Each number is 128 + 24 x the weight over its row's rms, rounded and kept within 0 to 255. Layers, rows and columns count from 0. Numbers have three digits each. The size before them is the row's rms in percent of the matrix's.

# layer 6 attention key, 320x320, rms 0.0542, rows 233-287, columns 240-319
102:153133164168151111094154143099104109140156129092121150144123167123106124121113116103111108128122121113135135103129124164139123125081153152117081143171135087100134107106102142136097105133098123120142116115149133092140126085101148171159135150
111:193108163120148066149138117170143131129149113132126179141180117124106160122168152099140127098119094091156115158142123138166142119161130150137085125150132112142109072071137174164110162126122128150128103120158135150116111118115114146107118168
104:093118115113121124138160103126125123166130133082107126163130117116077088142140143093109129125120123089129115170163137102164101150153090169100105101132146133150105113149088144167117106095142152169132143130100144140116148084137164112162094074
104:131120119118137142088108122137158120103150160140140106120124148159138164104116130102164173150149109114170146127109103140139105115133141142097106127148116132107082127111168113137123072100143065141141126109091133184145122118094117147090114149
104:113147115140100104157143127135170168141099160078155120144109133149103127094084066124122070158147164084103098156141135149119104136121148124133176076129131139091163170128150139101146123119138168125141104167141134146112157138094127171102121124
103:115118091103106145137140141139107118110157132085111173099088142132148136110134125134076072123165113153151087110139143175170096093179154131148131150150154093137156120103138152139114148133110094130125138109170141135122123132115141114088105119
100:087118162133123132130124143139094126127129145142131102130105133145174138132100137119093130142140102130126101145137164116132165112097108151148194122087179158062133112131139138131096154140162123122161147150147121105134127166169120102115135164
103:152119079118141123125131117172137126156134169143091112129088109139103122071134088157126060156112153121139166154119112163113148101151150109128137077113135147167095133133117097100072127092157176171149132113111108139147103136131135120131147111
105:084124110114189132137125105120132116136133129140105157083166131140146166121131108137096138134098113142147114095126144112164108088128143130124103146094150136169168146100119111123145147145123075168206106111130162093149117140096114147135160137
111:142139097119125137130163158124138113142136177113125123133148145114111143098112138152102134132133176109123104132124137121138143101154171137094145102116120134132129090102126121156176156131134115118149130103120157164104082136130124161128108114
104:158132123124105132098121167130127138140167132105120130181142096132164135142144148130105121087112079106115102142100157138173124097104156152101150073101147116105139190143194135183096125137143127132121126151169170152069096134143166096119110121
107:103138153074154128149172168120169174111141119132092123120082153109125133118154172128139099116124139134128144172142146139113122122113144129175108114163166118128107108105119120109147146123155126148095092111141112092109143172141143136128097136
108:085107131117149153117111168138162195124124127172102121149111106154136156092119114103130142088124156157157109150120158121102157157099149118119097140133144144150085174129106088121120134099145112126113141119165154095154145122149144150081103147
105:119137103158108126132120095130122113101149088147123138097124146168090126132097127127147124145171125097130143120090137143162093091137113101112082124167132114145085120122152128117141136109136134084111143103125133116149150145091158139106131129
103:120154127174123111098134136110116141130124150140140108162159102106150125170064148135134174147120131160119128113149113096102122147153155156148133129107085162111107138114111108157160123097111116123130141161096146192127118135132120121144128104
103:095129149143119145111137139130125139131169159140087116129140117153133118169133120072131109147130129115068085105122122148126179132116177153119132103095115125113098134167140097092102149146132120143105139156139090092126129134140118111138119119
102:139094120169109091144112109138106134115127122129121112095163152154140105142108133155095148113149122150123152134114148106121132157120161118155137154128115099122133084122063150166134126141094146133107174149138103126122103159122142162138140098
099:129147152174127124133129112134121103075102138119140169101138125099116134107119112115072130081139122116103128119111128147121111108137114091089136107151119145173093095167106146141130115136155133125151142161162177174149101154081128103169133149
104:179149095125142112151158095142134114114155146113143122137119117131155145116129110143087131163134146135112145076065116087147138137124132116136149109128138132085112120111098106120132143121108155136121132109143125148129138137152094146122157141
107:119119103101166129111130108129107134107109141118079079176080123099125141107120086172183140164113089136119150116091133120105114090113123135157147127139140116094139086134125124127124126144140127118130132121128145077097216107153068122131146120
109:121137112096108137166080174129099123131121125121091180136154169142129161132067142160084116115186138164132115162133158145105125103106168139164137176142070096128141094139164124113168131107073143142146151131116122107168119146104118115093114160
105:110156121162129124103134119152114094125127130156129145123137125075131095133134155131092130125103119126154142078135129129149101166132080111136129143173102095114117106135193144123094124151112120138160136127113136144121122165129154162112110104
104:117144110155124143110124165133171134093142153127101152120105149153169103140133099140123189127136090117120097118105147115118115148144127125082126089140154140128116150098142156171115098150113125095102085099157175172110116120121141094118139104
110:155094165128145108121137148142156143149113126106157130118120092159069152125153117130116148133087140152112084122067122141110141135185077145134127124117142123146119141116084136119151114091131115115103122126165128095146129156112151094120150115
104:107120115123183117156148110086138075140107131155132082084097125128183139166115119097150076110146179135137146130152141092112106118143130159135108132115129179129120075137154117112141111116093133133131072084163145136130116170093137144114150139
112:135106141129135148090113147130156121121158106109107107135075170128141111166123113114117140079146142139126114117117094104151132143091121094132160136127142116157092127128172167122071129110169146126118085130181126146138138159166112149177121111
110:165108133113137086082131101134124123111130104120114080175176128140125124156138095099139138110105151145120094187152111070132133109112124140103129119121154142099145101112131093139110127134127141149151143123140156154142161149149089125127134088
100:098117164110121131151106099138102149158139151117103110127158087114101127125153143098132105149146147129149117138163152106147138129147110177138138149117143147116149105149098127104147112144126129099064136151124064132091096110175100122136151078
111:141148153122147151111171139119121097087106128121151145118133149099098118111156124151091159135169099134120112162083153122178120094161138145078138148116113136168142130088128165121102145090091141128131134128153149095114144116106117127123158141
111:089123136183163126083112141166073115131083157101122125113108093122112126094123084151127129103120153086123133168142124132140105140155113164169110131156176154125110089094125109123124109087164106138178091177175111123095129176142122119129125115
113:121175147130102150120126122139153146153086118162105146162112145119109140133174123077109122121143120147123160105124057165130161144141117094110142153117144160136132151121203154106148129159120049132163140135118109152127162131132097139116135144
117:120165073123172103178109110111094117138162148126098112104150094128124098114115121146126121112118157126122136143123107133068138140123106090126149126109193113105124101147185148136121120127123054149176132105123129149131152160136117108120086119
103:120124129172083125096087111100128092141137104122039169121157121148162129090143158085143134132093134113125138139139094118099144135159121158097117142132127091087089094141145120168164102108133093145111152144143121113145114164110142103145147156
103:121120138136100111088104126142139097132158103138134100144112157092110100109117143091133139084156113103127161115151107110117151134139108137112118118146168134145078108137169144192127136109121134136105154140143149154149120089117122114166141131
111:126100139092150131093106149139121123105152104079129093077106116096137144116173096159136135141169157165153139117109156102086125163171120133106115071112118123085126179146150202103142173097100116123135119152101151140090093153123121170093142070
113:119156118157124112128076115136067114150108145083106142134165096165141113160137156143147136100148115065102151132182107099136142088129146144139143134124133121113128089136157114167115124133085135137125105131104112123113103100093080200148127100
108:098126119127116064133141142107133116138088128142135089137095155137120172120138137128120116106070140139130141147112130137091140131110140093157131127115087069156125170142142170102123118100155179127172131167132136117148148152135149136172089112
111:131147089113103135122150131160131137154117125133146146116143149144123187147115163142136116141117139084140108092148141148121118170105082174178113168151101132112125118136145107136114130134126153156139134092057116156140115113114171134170121133
111:109128150107119125108120102113158084175088114124160119145172143120152122088145170106125127166146154127167084104149107090119155122159137149129100090139099145115134098137128121089115123130143150106156121116093084144107132105118119150178146066
107:136123132092128166143081130094131124157123095079146167140105142119104105152120109134094133085135112156135128161131134133120122123132149148078113181144128110088140097065122155121129097133088092109091096089133109126127151182108143166081113139
105:108145116166116105139141123109162153112111147107125146174145103105133161113094110157148112152172126132137115147123115166135130088143113094154155104134119133110109094134127092123121097108118153124124145120166124108147165143115151115084125082
109:174110168090131127138130115109135137118141142139154045107183119123105104131131145113097157137101111149147063170126154061152105103196098143095144082126137132165115150150080124111123156142118146150133136118129143094129123180112107121116139106
112:097136120143130132103101141116160088091129125077114097164149183076142133156118107123130160130134144119126146183144105131122103155120125083141087134155123110130171119124141120198099122108101063105151136110145125116114168167114149115124100102
112:154111130154145137132109147140114137106132141117132067120082128101176131151104117149122150133141132134107167135105117098089102106118162103107128113128122147159082147137149150135140164139124137170139114122122136126117179145102123111152133149
108:152153138123113102129127137191107071127158108113099156088137137124141112158153121141129127119145148150112126120122134136127094113139119137120101161156135132108145134162174109109173129135136160131159126136148121134153132126108120091152135139
107:141092134161149130131107162132113107133126142123085156103163107155109160142107147091154122146079155137137103123114152086121106079106167138100122128115084143112100105106108116159077141177172095121118118107132155151154085131107149094125149126
109:112150143118109140132077130119117080143101091129132154131139123114171176135121146124107122117107100116110084121138133141160124106081121128167086093146098103128145090163146130145120131086169142103167121140146123101144132152167099122180113139
111:144105173108115062129147156098150116159145097118136121114155132101135138137138178165114108105118139092146132111155127102164144124147135143155136129133109100103111164130108148138160146146112105123070142163080138081090113120128085151121133105
107:132068161112129135133165127126153157083201151168124119108149198149149094125116146149109113108138109129111112168118098076149097120117112136139155111138140096128131159080129101100129075154126121161112122114177120129114129128143137178100118146
110:143102123151112099137115124135115214145123114153151192096134148114134133115109161133119143143128124114126124089136068146124108187116133127134100119139086084107145105138113141119162082109129154112100121179129122109139102137118102145128122150
119:135119138083089131122115121137115136098134106103125103138103114148145094163154124121117145117152147135139133119164099093151147151150103151106164109114166161100148139162126126082131096182106143171087189172118107091123115140158127102137106104
105:140138139114050141119117142098158174126090129086146123113163133159117170167168132139160155112143106081149142138144147137109139159145112121122105117125124114123118172116161153096149112118142119103154096122077166171155163087123086146155089110
113:119133110101135144121135094200120131134170168114117138138138096179175105083113115157128088107133110143100127113110137140137142124127150158114127131131133124125124129125111111098087086129127143141095153145122119116110139108127107123150119117
114:147126151125130107095142129082156138134116130132093136176182153120184083118139118073141122182107112167168188090175142157147150134103180167124122120119113124141088134115123127116078093111145205141171120128115178150125161101163156149113091151
109:169126101124123111130126114102122127138081098068127113177132134103086181205130121162137140133141125140157149088132136117101108141147153109147163137144142110121101127142147140106139133155098088120151138102116165073152157167138154138179102176
# layer 6 attention query, 320x320, rms 0.0553, rows 234-287, columns 240-319
115:149127158099145137140158142115143106168096125116155196125114134098148131118155164145121129135103081086078115119150132166166073100145110166122129119119120118154134109123093119153120118156141131120119119126142115145138144124155124125133093151
105:091187152124149133157133110093111079147128140113129102142124088130102141107162149070102105181123134078106086173149120121163157130155126125121142111067111116138118099152119129093117090111136159146175144094108123143140132145152149159146137113
121:097128102126154143144152119148142131109112138166099111126143180129131146128122081134155188113123147109163142120140166156120119112120136134134116121160097121097116133129147096130113083148151101153128117124109107132163120142133091126111120110
119:086113132148118068154155127138129144149121144092170135151144088141083125081122149120135092143146162083137135163121123133110124153174163125098118126133098131137156147136143106115169094141089129121127104126119115125122135151101126130112120087
111:080133105153124121130141104120142100122140127106139167098107119131101111110131124143114129117115153123152070109116136118171122172147139101139148124104138118093125105109137136131147129143140108137131149134154146139150125174157149103080093195
116:099149156123062123102150114160131160114117099130116106116121154110146110155121106077134113118110126123125148112200164127131138150089154142155137136118101120084130159138127163140120170175160130173148167178113085108145145140139118152147168114
112:122089086130118118142098108100075125161106142127132102123134172158109125134162132176110103137154186171147088122092160129090158106119147131151148120117159116124115123148121164105134127101148130172150112125141140144118127126097149120163131113
112:124080143143133133178126113102129104120137119104102145111162111132137115109132124127085163121137114140180103118115166075157110121134119067115124116139133137115149128090161123143136109108141137156156124074117139169159139161150146144148138143
107:123110126112172140184090147103133109101142130106126111103126113106139142135123115132079105104093113134161111106110195156137126111131086123102139101166177112133152138093139091158143135135133093088112130126188184139104124116100156091152152129
125:147144121123112119110130162102124076116129146117112127150149123087173172160150175114063145080110120081133112099153130124170099119147143170086098084090132150154170210141134140167116148129102120142119088146155127146066090154113125115142116116
124:137116132143159175176134140115107131129120137143144151129121123125115133137158080118111138134116130168111090147095150147172076103067127110165156135134150135107185085137133134129136161115119113110130128136132114103132091150122136122141114151
109:111107160146073149102166193130166097139116120122116137126088134148174117130095156117133148199145155138113094099141117134121111141112113134104118143123123153125107146149098104119135096160098139104131110139147107133121089131093100175122148150
103:123189103132142122105145141143130137165135098132116134130103116109121118128094118157158105164134148082138137116124110092106079118103121102127150120111143166129107071129144140116094107158133125136118140116160127093140134136131160158077101157
105:142096115157114112111133141157105154156138165165146104155172128165133129130097117121126134131155126139131124141103154091127140133123160148139132140136134139124093144120146120106128123104129128150119145132136158138082105139150111127169152121
135:096139162106105107127174119132153122105095134133116093169176187130168132125128114127106105153138131132129165131173137111099170100124169147110091091084132150077110160139132122113116102148115107170143126174124138068143138132094091123108132103
110:177133114141086146138161108119127149154135173162117156111124112112161092121099122140077085123151129125121144143147134097118116145074126122162140123097141147104115111121115122165169188154097140145112150120137119123101089143103126143135153167
110:155124150114140121074112137147135147139141135169090148131139146128122142097131155103081128097132136154124114115173141103132123101119143128073085097151124121126127129136111107135086099155099165143123103176151161099130161091144101115111119118
107:120119161134140135135121143120146134134134159137173034124118146141138125132100132115110152146098166183114114118107133151118161151099106170131159146101127153123124119116091096137121123162113142162135147114148120159150150147114107144126148081
110:173124126134135150157131143133124149115143132109135066126095149162101144119129104076102096200095123124124111111147096048115117100122138080108121140153122136104156121131134154109132121151178125102098157122142148104150188093150138124140181125
119:130133151114155137154105165067125124185132169118130152115150132130121122141066100162111138141134103152116140146094158117137108134122157131143149143072118096164111152098098127118149129149108126106133143110112123143135135126088134129118148152
119:131152128172156093103078099114156148080112109189151134127101115114148158123118080098107166127149130101139133083170117140127128157139117116164115136138083134128120136112145131123166161122163086125182102131105154125133144122128144152132120159
113:092127118130139111063159153149166133131147123161124078123111122126131131133137139101137143121128105150139082113121155162173122118136134133106108140154090156152092138108149084118106124155129104106128095141145116127075152141136148128106146114
107:163116164101130119140147122110166096122107120125124145136110090128105110096150126126126130168135202124091097127075123157140162153143097126130145141138108112094127122129115151148138125110158110143109135137181125183129110150124109100125136143
094:099105100131124102154159118107117122126121134135148089088098160150107126134136080096114108140123148144140125142123122156137115130145123133164127200086133115133131121139158099137106125119133152181142107101146107113152144133089156141120138127
116:166128099084105127109099103134151102136149125104142131138096166136139123128098135106157168113147123137138141108146103090150144125148150154113126117161145118121090141189159117130103153136103139098096117201155163140135114136192108107132110111
102:103132194135136105146164073130128118148119144081132106159145135170147128137143177098123153113148103085123146096130160127148161125113158139121127100090125131087106139157147114135106096147107156125165151121117157132152103129138083124167085127
107:119121129138103124108177142129121089150115138101110092121139074160156132101171164126115100107075136112149109123142146084116165125124158142162113136107104146112128121142145123129164148133141123167117130122146113117106070119144141166172102118
103:126178170110124099104126099092124132131102110119113123166156128129114108098088129116096137117142134127110126118154152131171114142144105109116138128161108103105128076140119139124130150123084109157173143102116143114113166160146134132097148122
103:128132110160140124132128125121139101133139182106116119090092127106134142139150113122098156136171131116166122156149143158133132145140130135123101095150168154111110176104142087122135156102113121107160099146127116142116122141121091105121143076
105:152071084138103149100138102155152088144074122156089125113070157106125116143137139155174129152151129136146137105172116117130096118124083156148093154148142144154115149107171163118104123149112086105106131141104097128127169170141073204128116131
116:126136118119158155089085149132138119166169138131079105105115176138118110160149125142171142125159164145142121101114122078090079122121166173125087103128148146130102122109137154149122115115097134112142156149146113138156132156176091122136160119
102:121101102141105150125079138141143095157133135118095152128179161121146130143131129160120133117125131117128150100117119089079133138139129116105113105106111091129179136155120138125154128116164114081106121135078110112127135131103106116167114154
099:156103140141107096126097094129135108129100102109153091167076191119125130104115131117123131101142157157100140104106127137157129134108095117118133115143142149160128066158131099122091165136189117144138126113157103116122120122146105141157169105
103:122123137132121064133120125102120175139131121129163128119116125112119128115155133120102107142127125097128115118118140119158119114141175118133096081091137163159128094114131204103143167127102154128136129126180164129106139144137191169139151107
099:106139144105115117125132142178103126120185171139130157118170127121143155119106147124139115157134103077172156116107125093106127140180153134111111074118118152095127114124137146135129129128098165127132115148133098123132158097120109138108115106
110:121114104146132087123114173099096145102134100125140141179134145123130137134152116117089095105101158171117131164143105136128194123088127118155133127116107117126141174138127130115130142072145107140150120137103138131067132123128157123153122140
100:127163170131128125137102141141120114139135135137105114172147091130118124137126137139125110085144125124105174125166141144152127106106096125170129080156099120097085155127160084126092137147127132129107122150076106174115103140134145153166074143
098:126109194124079128130147091105140129131123134136108150159185148132103140078155151143126111149132148066116121144129079071135143104162118111121093131111123145146145163181152095168137137133118148151143156153102116118182139123139100159123152138
113:136134139145137137161148135136116138099132180097163146089137110134127137119127120147149138119097109108158128133121141107148152092150114096142116117097086109072130130107101147130105114116128086108116136097112098162102121127142165127110090152
096:118169189151146087121132129125136143097112124148151148110160127132108120105083115145187140133138156141107110166084151126120144113113138115165126112127106118135127084101109116140154154133119130145164115129159111114164132101112129146101120116
109:126105127086168102119108098133131110153121119114144135146138128146167143152098142139089151126122146143126081114097096067093091094182152188087100125128149121127144113130145131115157115143085156136109099125143164141112151161172091118132176123
112:119128141159078162162171153139126141063114104105124131091174139135139149150144134134130126140118152096163099058099127108120146130141089089163109139103154142113160146125177143155159127072110109132126140094117152143092139148142156148123090153
102:118104096104133134132102114112099130102122127156139080133121127128151104141140121156124160151147123208144159120100150145143130112157137075136160122112173119120122112130152141115157140122112146138137149101099127153132159189091104127151126138
108:148141149137113144148152159137133094125114130134104157109180114124145146117168156128105113099095100133135096104129190148138094151122119130156124129138136114096131162126138094169137129108131139102121129142133122179156081076078148121161090167
102:156122140096114129142147121100142102139138164085105137107147141138123161093095104132105120096127119161177073093095167117115141133098163115080136121095093151103096121062105138173122094135119079123159150119152160157164129104131117090131186157
106:139103108068096159119102143108123106139150129153149174126133112082127152157113167133150144091168133102064098109129130113147123074106133143126080108157097154142120130111087142124140170088134130116116091123114122105129103097159106140151154127
115:145121152134130070157112154128097118158106130102126120126181066135140086159153178148109070115100115099144131126116130096158156120132112108128188137124124103125154170134153147144116125134100124112130103105103145125098104117157141128162090107
096:136142140084111105107142134128140138126101139121128101141130176147123123111096183130163140141143124133117099179100160132091120119142132187149122161156135137150088103148154152123131094118123128150127140181147148141122138166110126128121121110
100:160178169136108176137116130136126125138131124168148175107141097116103111118092135157154133136132126083121116131140087155104120147146115115198116123147109120110141108105141117140157167108115156078111099148099130136090064125133131109113156130
105:139152074128113158157106113151118117106096119108116125116109136123129149159129138125168133112160148133152138158147136105149140109174192124115106130079194194117126108139125122124125141114104172131083157155090143094183141140163125098095115137
097:119100127137117110128107113139165167146106125147156133114150181130102129152151145128104177094107108154127142104149117131119138147152091125089101129174121120098100163148128120110126120124171140113110106127071155137124141171137049136110063118
111:146154140124098121105125119158091138157181144135132172109165127180132146131140158169109093129108131179117101138073117130132108081103151166134146153119165089141087111134128133120129103133108139141129105122154134138149092135101110088144170109
101:164120125107174112141143141116124130131128111180167170128136158125133109098157127128107090147124101175163153142154150179105158139104146133138107149124107107117109114061111145093098116116152140154161096148114145132143130072147120109136166143
104:143089113118124116150154171159144125096140171133129080156134112142114117158127135129147134131116134136122100122093171089146145132135124097154142123181083108090135135106091141097135134135113069104104153095126150113102137116145110127133086116
# layer 6 attention value, 320x320, rms 0.0498, rows 224-255, columns 240-319
098:110118128115126143170159145139151146198136130095116160120115086115110110115131137118133154117168133132191116138150142119071148098127124170148110146170093145168095115137092124130103126106124130103142168146125127146118096146100163153163078134
113:127136132143123127112129116114159106154142176106124100170135116106119102132130116113098150141152131153100153113122125138108164141136122130141135096100083142148109135115115116092128131100131116114199106119124175095132163144097112177137151105
101:194112125127152110115162138117138096161125119126109146132116121156106143133171094115175149098127130132130129130090105160130116171105131133128150150114141146122132094125136096101151162112088104164121091138132109141080127151096121145180133139
099:105132145108138089131077100151145110120125128090100157120113134147174137087123098120103120134126127105171112154162094139133131134108111147120129139149166104083084126149125128116156137137138166161116121099176109104129125091142141157153101198
102:128138127129133116145108172144158150173133130074110137204123122118103133132124152127137145100120077115108153128134102107139083159126188172116166087109096137117129183095130125108127118107119148133113149048115123145107163130144158162145139117
097:149135140144117114075124145154159138110171141144092126119104138170167116119084120132165133145182137077130138102126140116117090149166127136108117132138096110103090121112064098107152147124138124061129147182162152150108121164118091142151140136
088:129145119136138140148184144099111139158120147106100099142112154115084086139125110123102105091110128108089170138091118137113123134135147156112128112094108128151150157130150139111114107131119095138108167141093152149170158137161146130176147108
100:127129141143117074121154123156148098166133138155149129133123179139123126118145129130150123142092188140082118118119150131169125091120137131161113138091123132120183148101106093139149132128148122128154115123122120105128114150110136119098150159
107:152129107151108109148139094129150200134144094145122132149093104150108140149100110169110127150108106135197109152085152127136157094130110139165116116167113127135095117102155125111143115075114131118152148123160145142143163124120136094124146099
099:077051128141108148122126116125153116091157134131149108105134150097102107120097124116136109125127163123143102117122113110144158142130138182149096119169137107080137081126134114140144094130112160159100119131131098147151113174140146147170143138
104:137135148137167099127115144093154096171139162115116096134137145127079143107120134123107092140139121141122097129123105185139150160102110115146147101083088104155122103080176099109152134108098139133182128075122107114116155102112132103157131077
110:091139151113156113126103099144130153150130116106121150138119092114144124184101139121141138152144112106138117158134141145152134102149159144093119126130147129161119170160156140100144182099111130173085152116131110066095147158110113111126130111
096:160125126149149111144093108150137157169085118106108134114111145159100150125155111170126126100102117104130127122108148162169093100101093124141138116098108177115093122124150071126128106070141128169111132147129107151125118166120169107110130117
089:117121109171109065090101132157119134131137084093095112130116116161105114171153119148149160140131138100128101147136101180128140116110089169124121133101149132136092080142164117162131119121111108146098140139134149120135171133134135136082108100
094:117110135120120080084121113192131111134125152110168157085139162131123127141112121090141092172139142110099128130113077158142110163114158166148126126125183119118097099130103135126148135162145138123125127145148138120099158084169136101144103123
108:139152122137122117088142117108109119134096113117159115121128122135104115154132107104136084141115119095121165144108126143062123141150073169132145149130142116130132141157139152127104108052150102100139106171089123117150187137136122148110147159
097:078146132105125121154182110127095084100122163157130123129124118093107104111142136132104094154090120118134150134085121183126109137108140147125141138130117072176179099151122119087090115110128095086132126164071135107164102112133116123145133096
102:122088111088151170134125106192104116157129100162129080126143169137081094142133119112154109113143102151149111111143141131104138093110140110121127123154079111164121118126121153123118164108109141119130109102110149118149137123080163143168151132
096:138121113183080137154168140117147130104105133118139130143144113118142124132095120109124161167115115131145148186138119116152099131132114093140176084105117149123115137123103111096138095118124126089161135127141106090125141126130125127091109155
100:153165146187106134185143140074101153147122136167129085121165142157074155122134126098130161086133134120151162158142091086094139113120142107133129064162105100112125116130133147133133121128107090133143154148124129096136117164131129106135181112
097:152105116118123118109110163131112172097138135160097153157089137116098152175123108121191123111131109120105165136130112120133110109130116137129126135189139142134174147133146137127095109135111161131109152113126131154147085138142152129147133100
092:133185150112117138136101111142148142142117124151118093115089110163173107149105122102072143090163133176094137049117114120170113114167124102123112101141097168152161161132135153142150120150125092142117118124154150156137130132108114116132158081
099:122140130146119131134132165128147102102164120148108119136137122137114154164122107137157132119097165142108157102108112137122127085139154082093136096094088129116129152135124086138131148162136094119126104092128115142117144112121110124159108136
105:112170121190111131133098129141085119098080148119129176130135159118129168107123100122137129092142066125159119149155120147122124134125136101101111140160144135096142132132117133146106103108133150130149099153159137170135135161154131127115132128
098:110130117112164114109146118134112126140152112139144140090110107090120119159128103125114141139117130109107150127106108125141172160138127148163154138089188113146147072130110110162114136136122097125100147130062123113144136118129141144141104173
115:097155091087142124154114119125105114100138135168146119137147120170131124151077132175138103144141132122088152101141113119089144093156114133112134116151100143113124132106079157132178145120141156107123109156081124110163096041141098103136111102
100:146132108124135123138131131118125133159104119082134139133148120141090128105137124087139147142140151130100134091148110168142085177131114170101159121148151106171096160147084158162111116123125159154180127158106120150139105150138127136113148111
097:098093084088116104155174188132112102120116157163117106121114124126142106136141121133130120066173121123130133150113142136105121122132114143110126112117115152133123109100124090118129128122114129163127140122057109101120127080109129159122133100
108:131111183109126144140134165143149135110134116112137141108163113091129069109122143153121161137133101149160102165183125127104132156158125199147138158100135098116110120121145128139150151144118140164149098124129100137137113142100085126115095108
099:108073105145141107129152092117119138112069109141118181105161159113129129121143100110111129118117147100140131144109151123139126123109115131095116094204121108088090130123132154093147098134156138121144146181116134147149126114110143080111119133
093:134107160087158130134147137115176088146140175113058140124122128093101079144128134096125118108157118145133125126126158157166120142150148135107153095138130105144104111147164113109122122160125141130120124119081111149126114159148112175124149139
104:130161162149133131136121147133125182120142128102126097115113114092151110080139153097161124101127125150136118170135168124155145125122111144115095086125107118137098133128129089180144142109114141152055152105151138071137116159153113132131094108
# layer 6 attention output (transposed), 320x320, rms 0.078, rows 224-255, columns 240-319
114:152172145149108136159124167131183126152126167113115130117187126151103101113125099090126120169166094084130116168121095128141142158181106110165124136094137117120103114118105111115111109069077098117154112144109130121110117123152117120128138080
125:140139128130131147149126151137121153129130141131142094147126124098151121070169145133112133111127124133102110167114170116137141108157129132079154117145109157152171126185112105119142113105100118150125145133119104095136128147175161114131165117
116:143124110140088125170175140106126118144192178141088080147159065105143145108147098112080102141152128137157151093134161092117129112114149141116159097095121186133089096161143120124145105168162119151126141089129132139158124144118100145178175090
112:163128172128152111152121146121138157120101125131144180110154128111165118124149132130141106102100147098105153148146123132135142145139154116121135163137081179141128131144106103126108098180135123127122175135087120110155121122131099160114133107
109:113153151080190100153161069164134130134153180108149119108157137147104153113170102133142113104118168118167128183133150103112141105126145160153134120158140159136098109163090121084109102115143118141167137141138083125175110108154114137123111134
106:122123164135089137157116143119156158112140106119132138134110105131105143145092083121131101173118146116145135107153114118115117129160137141113163130165107147103187140146156140121125142143121100110098159108135115142121133133126134136135135170
095:118078156116139111143168117140162154146156164135112066135172168154154078127117165134174108155124125161079170149125130059058157115138056140125109133113078115165131142080098156114122122162118074116126111098154101128081133108134104162118094132
110:127144117146127114135102151126123177110156106129103156096133126119142095145115091181145082102123123170150135133127123138110104135107138115103101109131164100111130116117165113126138097097162120129122110140150134101141131134114164066125133147
113:098112156154097134121159140115141106117124168095154120140068130120133150145138135138104103133131130099123120146162156167135136125096107136090175121118107124101118149140101112149133100105086104127135100130168054114125178154161107157104105135
106:161134106153138173119121132123125165139105130170107127108103120107164116135133170124118173113124100131126158125147147114137102139082151142117100112116125185112154141122185152153118115149116116115110119159133104107113101138152108132130165133
109:149152157147110078152121088136086127148111111101135141168169153130127117137157144130149108108175124133127167130153113118089134087157111143155133127142123120105106142174101118115132133148092113129160133111120172068101128094119121132126139157
119:139125126105092139143125119133140146136117133111111126160119131159131164141105145109107134193110144130124116119095109113108174118156105126118112166117092130121114109125081112117133089131163153124118188089089189130157141144142100152135089134
112:128120105136144124128166127098129099171124106086121130130126167123088128140128119126125123136104171071085155106145109115136144140132111158138111118158126146122085113095118124134111109091170132126162074110104080146135182099083119169119107112
102:135158139075098159139134134096129149138119114123201129168128168120150177123106147116138137129146153118101129097078115135054165158126167135151088090092114157139107152166089100118151126116145138140127122129130104134153123150104109115161136153
102:104097148092164155151116155119083143126102128102125117183171137087141100175157134132173119148096106128127131123112134132154107112176125123110102126144127135106110139129174127104114098146149129124100118126133155120111162101118123130132089120
114:191134091096156120124098104134152129125141116095155111136120135156136114149137137155104111108111131130120162100092081119091138147141113141136167151129160103159119145119100127157115152145150089113131133096135160162161127119169168147109134148
112:174128088130124132097086139171082141109158149150140102085124135147133173134140114143153133150106141185125143137102141067120142117124119088104137120115158110125107140125127123124130143085171138091114170085156151128115120107130116089114098147
115:132155106122103093115152185089156111170161148160131147139118129118120189122136182141120125139093114098128098117099123112110133099130122091120139101115127125135178100101126154144131137130131128115107157096137167116104160111136100131124131164
110:136106141081119137155126142132148134107162147128142171145151110097161118092128158097112116073111084144094171177152174152148130107115129163133128183116118091154105087122099101148123158112095141138117114113114148093092123083155116126151150147
113:116090094158118149122131092122120115183120135106116097125110123164098103072156105145094125143167152152149168171107145111122152161101124111121147126111124137158133119132089122133134120158115137167157132116077145085108080090128133150166100117
104:128095118124134141121143153153160109115115100106115143084109088145165085121149153082128166126125111147147090086121136152138157099148140133119112144114107110143127127111120155139129096135136135132149099102180143150139106138144129131135127143
103:169075093141114136094135122135132094114142124145107167115122145108117136139133119092107118154153100107108127139142155126103115150136111123053114128130178132162126139113107139134121158143127138131120113119173110151143130147115137168115111135
110:122104100112116149122163140088143137131136099133106145108112158149134079159097150139140082139171150149131110132104139159070152142069160122154111175137140115117146064143108131137143165119132140164103164120115145094122125124083099102134130099
119:155127182167080100121119141169125135119106119135156154133078077139139108113155130126056135157134112146108106113130102150166113125142097124114161125132102149114128144122108154168129176129113172126145126152120119153143147157123145146127144127
111:155125166116114115133087154140104090114107113133111101097123087112135155142156124121133119130133115121116095165139118154128095136142083169152117112153122116150110148121121101127117107110124121111126117125154114157113106083146105108168148090
126:097145103100095174119114163108146128155129158096146116126129161147168109155081110147163124125130150122148087127116167164125123099094088097127126139137140120087118109111142105137114141138134104127099128171134113141125134107153136135112116116
111:091099114134162109129110164141074113124127125131131079092086129142096119139161096090104105139159129113140115151125107116141113100160124110109131141133149157169129131147151118124167135091130151098147083108125160121099162082133178135146117066
110:154089174096130101111110124139111143168166136125115115071117134132116140135101177134112138102104172140125166104099123107129105108132142136117173142137141090144094150154093112130147093119120153107110123067146149126136144115163139098155192139
117:134145142154133156161133156161142144171140127108149139139154124152155131131122141102141123130096125125139087145128081139119106161151140097117141147146132121125133121120106097147173086178147131073119116146156152116131124119132136127118112128
112:130118111112147132109100152148120052144134092081107121166140122125169101108089151160140150097099120111164131125123113080152117149154103119131169108149148106121166074096163153136131156155104131085134147091114097112124154101141139134141112123
108:189144135128104071118108121089137150138118109130088123153125119125180125139082123083107151179117102162126169129122095098062124135135130167111116127170145135102102102113117142093102103135138123154142159145113131072141122103102119096139139115
113:113125122118103161169126089093103159149130148140150127126138151152119110150092091127106158159141112160113111159196088086083154127102146136178141156136133133143101126160099098085159158118142129129157079157102086090130089088151112116146169110